Part of a small language model's weights.
Training: a variant of SOAP for these matrices, 881M tokens.
Each number is 128 + 32 x the weight over its row's rms, rounded and kept within 0 to 255. Layers, rows and columns count from 0. Numbers have three digits each. The size before them is the row's rms in percent of the matrix's.

# down: layer 5 MLP down (transposed), 2048x768, rms 0.0322, rows 1047-1077, columns 192-255
# gate: layer 5 MLP gate, 2048x768, rms 0.0322, rows 1048-1078, columns 192-255
# up: layer 5 MLP up, 2048x768, rms 0.0322, rows 1048-1078, columns 192-255
down1047 102:109173120163183132142127108110160172111142159132147096097084089078148126154058113092117090126113107137106147182083064104078071131063143133099146142153105144098124082086086102143147164082106162
gate1048 101:152158122148105085113108143148101167124167117181041166151141115205160138134083067115099076156140126110079121073126094129115108126154139064100127143167120133127152081137128117137163126113115105
up1048 098:090101126115153124116103112187074102157183072122129118065144113117119111152115110138136135148128166167142133126101128120098138173132113138130137152118125157129122111105042078104154119143097088
down1048 104:098133092126104114189172124178157116176208068162146112144165124110108116100095143149097068066183112143129106079114124116113119116115157175112099156115155144065089159112126144097158100104145093
gate1049 102:069172108149111161132108160086088072143116123152090142124140132121111150145084103109117101104100135121110170139133143146066149143069174119136165109104127138184112089127128141191090114102130135
up1049 105:092088130070183108142123138080163114124216084083137129201111146108171116092132141143121141202093114099169140112116066125100164135148120198182158123102082103089113116106128106132164099162164120
down1049 099:130121165102231129152098166116104067096146135075099155135131150131133088128112124177165132097080096111158126100144070126100158172176096114122199118170113096157126127140139133118093099200112164
gate1050 095:082110102165158121136106145104149155098097138135161132119199134110113197095070157099177151096160123182153140144147122122149101124107110114146096110139144116104158129163146075106118087133092126
up1050 095:127113105153096187170116165152103146181107135204104107152102098098074070144100134102117124098120163134127119103159142142128176125204127099138141156150148077111119155159100149111131105120094122
down1050 097:130067126122095139183131121089149084096125127134180091117152190091108100116052108098131116133092156115136072171054134086150137126113063117120100100132127086067172102171084096116105120136079095
gate1051 094:180142064119108170059168114184103097143125128151137140142094173126175174159125117130148067133157132123080177211145150165077123114099093121098135109076108141163115138123113128145159153129181111
up1051 093:123168143098167116079153169128068201089125118171166101136109136143135146120096136084106122164086155120132177084183149071164082154139157115114156111231167157181107138120115112134111121110161141
down1051 099:167069165159087147124200083121060157152132077102102139014117138123064171119164200094106171151050147096197115133076184135156107072131142119132169098101107131028135168145128096152075151140137141
gate1052 105:129092128112115088150191142070112161098077142087074141171139143098188075164145061138144155052092161144148120166114163113097129112156179138137093160078142132164136103072105110159093136045134179
up1052 100:106119141138122026144163104172118140102145142101192071068088167068152085135079134152125147111151077189166129092153116143165108076126105147119135149192155122103075154079097126102138176123099141
down1052 100:114114072162076106206114138137140101132137142109139192101086137108079145159109102117135134097138116122071146130132132157091124125094153167123200140179140146142121186093062131148169097129132193
gate1053 093:127091136102144134123077138138179183099184104130113128108187146170119124121176196108173109174029164134071143150133169167158139119178074139102146157129097140178145155131137135125151182115090067
up1053 096:115079106122125171134149118083087172137123114147134083082153094109134134138145137166084055105118107094161079143137159211146105163110177110126072081131091097147158094161126109097099122151111140
down1053 102:123149092108072173126144112124118133151133199095130125065103132146141158135094059102075094118140164121179145094172087084101114178151198098100076104123136130150105100092107152162197147144135112
gate1054 101:120097134171084073101119199146060149074073120087141135125104143132124090131106129109133101135079123086107142193123158121143137147075140122178108173130058130107119083189186079181128151148098133
up1054 099:101121175136184126109103106153099093122163092179096102127116110129171120072157104109100139086165138140133190076138135092113148137136116167132111034122160108143133117138139177065155154145117129
down1054 093:163133114157086121143111149093132164129194104107120112142147089077154094100113053095132129106183169139103117131115153115093149150116157139109089115167113053164104114144195121072205139121060118
gate1055 099:115134047162107115146134086078175167089173116125132156127136076154082179161165124132099130089151137205091143151106158139160183124130099132112069134162135143134085136107129129128124119112182143
up1055 101:142125126182123094103108107076081132126168143112097103119074075084163167140151146187107103183126144086129094111125086078139150102070155086132123172116130119145170116109134138095144176091148132
down1055 103:176107151119104111177121069193146107131067090126118088178127120097111167151204131133146132109190135135150129161099101071152181183106154133156131114112118173123204082119108093125151155148122113
gate1056 107:116089170102122139126154095137112087119123105144147164142175108141147134093151110114126088169132139153150102164122130178116109125154152153173115133134131115092097143158173154138158090133184158
up1056 111:168151075133093104145138181110070162166173093096144139116125082168145113125105098116105097171083125089132158111115175115103096149129143122152157122160174136122135122090148120137050185081123130
down1056 108:157132127115116161120141164092088135117147109050121114121162144114147171163132137138117122124103153108127159119183113109105089137152080142183185120038169153154137125115143148139178106166128168
gate1057 095:181088156113194108156132180168119090104134193138080063135128101124187124122086113109086161139136157108165087155086066099151112122171088147141135174129173125152225105148121154121143108130124130
up1057 095:111140082207089124097120142083073141127119183061128135170160148130089105113123166133098135094081094120123152103124205163139137158125106072113154112122080174065110200169139119117176126073064104
down1057 101:148146104171092126127156132162099141183149124104094142150135157132179147144193074137201111123117149104190148110186128202122180157198147066121110096127095141170162135082101173122117127146109114
gate1058 092:170135081103148101129157167139177167138133122142138130062132175098085080142191110132105068152094118141123108161131132114100194087113155120120110153159140104100190148136150171119149157117156075
up1058 099:121113144130112101093057110118083147173113188111129104156085113087166133113112145136108153092126149089124191143141100123118132155106100155142057173140074155124144194103088160147128097157165147
down1058 099:119099109123081127114092157122074068102159181157081145074123173082106208153144106149154105160167095111059167104148151120134114142090176113146087180172141080145121172145113130149099130144135128
gate1059 093:187125125133150121121110085139093118102116128152133142129130096161179053158094128162180132182138137119137123210138112155071213133145136170128154082093111163084154160138112106126136171099131202
up1059 091:099149161155156137149142118136082125141107152136117174100124128126176119160057164167130137127104150145118174153103108099111129179141136108136163103170116147158108144180093122158145149120078153
down1059 099:092163122157155143110129162122102100060129106122079117130104090092141148139094164128109138138123136135128102113133046046100156113122098142129131140114150137173110127154145085114217107161140119
gate1060 103:105139146100118114134082107120109135094102121145114144069107097132146147145072129128154140192139187128135098128120147129143122115109162108176142074135148155150129080117098109153156134122074175
up1060 105:184072129102188132115127130142173132160155170163037087093106121148087143124137146070157190105095110131133109165148136083112153119090121123106161138144194101077146137169129128161126149189152149
down1060 103:109085166094123148125099178166121178117094176170073081137082136098082160145080146106136170136130104128141104162155172111168139074100129112123168130153092109115153118125102127155171190098122125
gate1061 100:065144135130124141146119125106149134114122107139155189057119132117128122203085124122101135126115151148152121154132086112051123173121143141131211070126155129176156107129154137173122068090252138
up1061 102:103109056143088147112098170153100112119105135104134168124104146148139113078104082119152047156147136115091131128116149127085118164054112153152184108074108135130105106075112190131151120105113145
down1061 104:126147143169127164053181180125165132152192071138106116159119133126090112077126100143055096085158081063219130143134131119189155157122136109084169067133110178150133082071151132126091157117129148
gate1062 102:074132078132100076146162163133162131162148026124171106130099123169145135114157161169093093168161139162162179144160103150078173107149069124106148083176137255102168194118164142151137160139141106
up1062 098:175102139164153132121166117160120170108135187125106174083131133058058144085151188073161112127124146139139162162093174115090087161144161121124124152143103117085148104163195149218125115174071126
down1062 104:196138151116135156132152134132141101117164187135086115092146128087133112061127114088124154137120130168127137155133147150108097112086123180142115148182064171104117144131170077179079127156134159
gate1063 100:150063111132169109129144179114105125121107115141110181102172083159107116136175119139190148164147112150118120151120137145147183137155108201118090103164155117148183059094124159171101102105074177
up1063 101:152183164097178120136095092081135077110098152075131146163175136092084085194122126084073127140080077116131108113134125104082168112115114160131145077144089125177102140169204083134140136133101137
down1063 103:087157213091068129132127152120082070108096167142209112159117126122145152170119140152117136147144134150086128122149127147121092127077093112099150077121140107164098170125146081142158107123096160
gate1064 105:144053132161140065092144111152109081139073159138144128158168071100127167124160125160107104112115134105110132105085177122097165139164089144117104092116125109141126161143117142185089141163145133
up1064 103:161153079087150131150083131127105154135134128139161100122130165131098108130134188123104126095178089166134168161130115086144115106169194151076132132123124145140133111089142173093199199148159093
down1064 104:124104098156144150205150173122126103119117128128121129107133131132140114146120165143155108097151197104101130112130088106180063127113148154142171136113147098106122111091099166149120145078113189
gate1065 093:122124134137120140186134128129123158042158122130124105177125069109109180101142130130126151149144141159149124134125102105113126157106158118182156089115157180119170114106048073194115110140140101
up1065 094:071126105132156145120153089153136111137123197117148187103132131129072192104111116117093119142100150125155151114174181073177161155060128159115114162096129127144089098080128152151191108109115126
down1065 096:194156142143124135106080098048130142089083154102131143097175197173119110091119124140085113129120165128114114171131118159125150143103177133178117104169114193131180137124103141181078129116120151
gate1066 121:098094099156108107053163179119163154123076081102180152103138051157135123153097098154074089140083141105145142189158152198132167152163168124136058102139096166113100125142177146156156147116171157
up1066 129:123093161150104103109100142142125121150058149060139099118132139122076111112133176101112144122156124068163121199119136186154148143118152090102107075142178135088138097137146092139091153115134121
down1066 094:096116136155174189165156062122124107147200179147099081132141148136096098101159141168164154168138099143107110094115120081127102159114144115150177130142124103113188180138125128144132094175158207
gate1067 099:134148049103088149127168107176112128177095135131110092173122167101194116145133090096098106134126126178147120173174143131162095141185145083092197098151114117142134117069198117176089130113185113
up1067 102:118120088108134126151182131120127189185101117157190216137127122151130153131149124060102168127086134131099139160134122113097147214099214139152140175141105137116150187156146130099100160101167086
down1067 106:123102084180094101105069125123116137143179132162171165128087134130130154084188144113157129126180156088111161102117169133103151196116082171117146048103079125174127096174115107168100100094136051
gate1068 122:136172173143107117121075147103093156124134092101146081120168130155127121068113140147067153105123154171146135152068105118153128112110093125174137104112134197138112128178165168106183121196132094
up1068 122:125127132140170131102105157101186094123148188130118141115093170063093147132101152168210130178128094114084123109125117132116108109132125165112156112148159095160123135186099113096120152150085073
down1068 103:070137121142182123141108126209132149104154154076117090106141132095061156156095188127151137138134150140092105091101113123100142123153143143137109052136116102112109143105156062142143188113133105
gate1069 101:169104082156140093051131166142126080153072150171134161113105102145185156122145142129132177107177110183163182103150112194156104127160075097137088155060202082130120165117140049120113121154098117
up1069 097:128165077174139140137121128155099167149153054105133164050082142094111125117165057118129127154114135160167096117138132146103072089163120174039114121201085156123133160069092154089140116113146140
down1069 104:102133152094154134130141149113132182102101114106129101082128132113123091136114079081149141142104146174108033081182127125080134234182083181095102108200109117127111112153095177101100140105118122
gate1070 104:173129065180176104126216111071115160113107116149058130115138182097120115121162059155136140135110193147148085113137150129084121142092130149130082080090124122074158161123153127079142125162125158
up1070 104:112088063151104108147163151065123181092134202057098105157138151150178097171153154062095114162098100139127108156145129177094163143120078174179107095092111106144126101077102157132125138137127159
down1070 103:148136024160105168169143165132112162089112108110103144203128135137129153072147124116113116168133085105113061161128102142027117195158102159162134143109070125100185102121146117130105153174121119
gate1071 098:134177147155127172202132089156145121146204143225057090125182149174183180177173106086113167083117173136166094142149149156175108084124079171070131158165108162159124189104162158094131121136192103
up1071 099:158076106116098111105128096085135136106104123084126099192117117118152162134133126120093104156164122108089148144143104151167099135095173103107122189133123148152106124123109133146106098162138142
down1071 099:100100096167135105067130125111113128104138074173167104165171152119154156089103095133105166183184086149177058134060075095144122118137118125171161111144051067119190126118074143116133108151165191
gate1072 092:135121142175086166109112103116088131129098105094199137156119109137103089126089186140118100146124081133071075170104106125122124117182153068131160139172101140147107119072108132159174132134118153
up1072 091:130090166128120089156112156114141119088130106070098092177103158140120171123135150116140109132070133123076175177158108163154125085115132164122142064112163084166130060135115148132151090134150152
down1072 096:181134129184111116163147174077148154127103106083124143211134112119157124180088182122117156089121114129061169110129112141119174141125143159115161152152116141134134118151119131108136064123147126
gate1073 114:058182123089065103152132076159118127147137130128230111067101156167121148095112123117086126107110088125091143085150142144091160132176139116142123084157127133137123092151128077152118134115103085
up1073 113:178085131166141112114093099084103111147098113152040224162116074109123104171068112079132126149142176151179155107102116117165096142109140131076119137149112141160136161123109173131160122146138172
down1073 104:127007103093172115184093111151148148152118139103065116172103133166114138155102113098133122144113171083191197131101129090165151171162067072153135152141148142119121108094105146109161088141150174
gate1074 100:151126126110092137129101121124145141099106136163110180152141127138145155149139175115083140140094153177169164205136122134098087182102116102152079108139098109100144099152151116197077188130183121
up1074 097:105136165135118109108138165115195109116142196143137137144110070187091157103097133142101122113142087088096119140119179090148180153121114142068114104132168119161148093139122116110128135112072080
down1074 097:126172126147089126142130130121190144154144134132139154132166137132131112159120097179134136136131116114123148156142141110120146165150115104157123117129166152174155092166166117147149140188122079
gate1075 103:157202089109100111105104154128139139093123069137113119097177125168108105178109129113132129161078154083113112097187079139185138139156113147083146077058084133181121106127144123096113121123077109
up1075 098:096163165084137121169176114098153178153163167141088122134169127104077047124151146122099151130199100150112135196076179129148120091161153163159117079140168067098128088122140094170056163151157102
down1075 097:144178159158135124089160080106128137140146121094146112124110092081142062126154119086154150122148086235136106169117109135090148113114113156104111147118111120125066089093156052146092121113150156
gate1076 092:100136047161116124152102174079096166096105135117119117128136170055141120175037125138050068179102146139070139131113151118163070114161069107164114127100136103083152101147201119094107080140134107
up1076 092:097124078161136088045080156168167137066109080085145124131112123126111167130151099135135153097124098097165076119167146167121155187090151166069096139181134133149129148146150127117079120133137125
down1076 094:116123137138103145103098198144150136159145104121111101105102172076137114062136113136096134117111082189129114118120176140073105136137102147135072145171125124171125143190165094104127061150162072
gate1077 100:142104120126118102102178167058153129118150096175144073169057189088144193132167098097140147164118126109131130117227055133080112144123112129129097090169124160088162134112117177136130101154166145
up1077 103:130144166184079147162154120139123081118114150161112147139096124145204128093119161102194105107089173072105110139094128125149121141115120081136116117165180121093136106148036134148100141108158224
down1077 104:163146167112096134092168131128091059134095165129143114140132097140162127138109143087176124105134127098161148114119136184191106115131091104168140118157070126173125159108040170138123105121123167
gate1078 105:154141203149140134099058097100074154147150174117051116163182175176061117124134112146132125181217119087122130173164095105169081152109166153060113143081127138143143137156124126108116146142118139
up1078 102:165122104125109158125096156090157089122121123159149148095108122129171162089026091162157160142136110138129159154104146106149183134069180165104104121119110067145121189129129098162069133145130131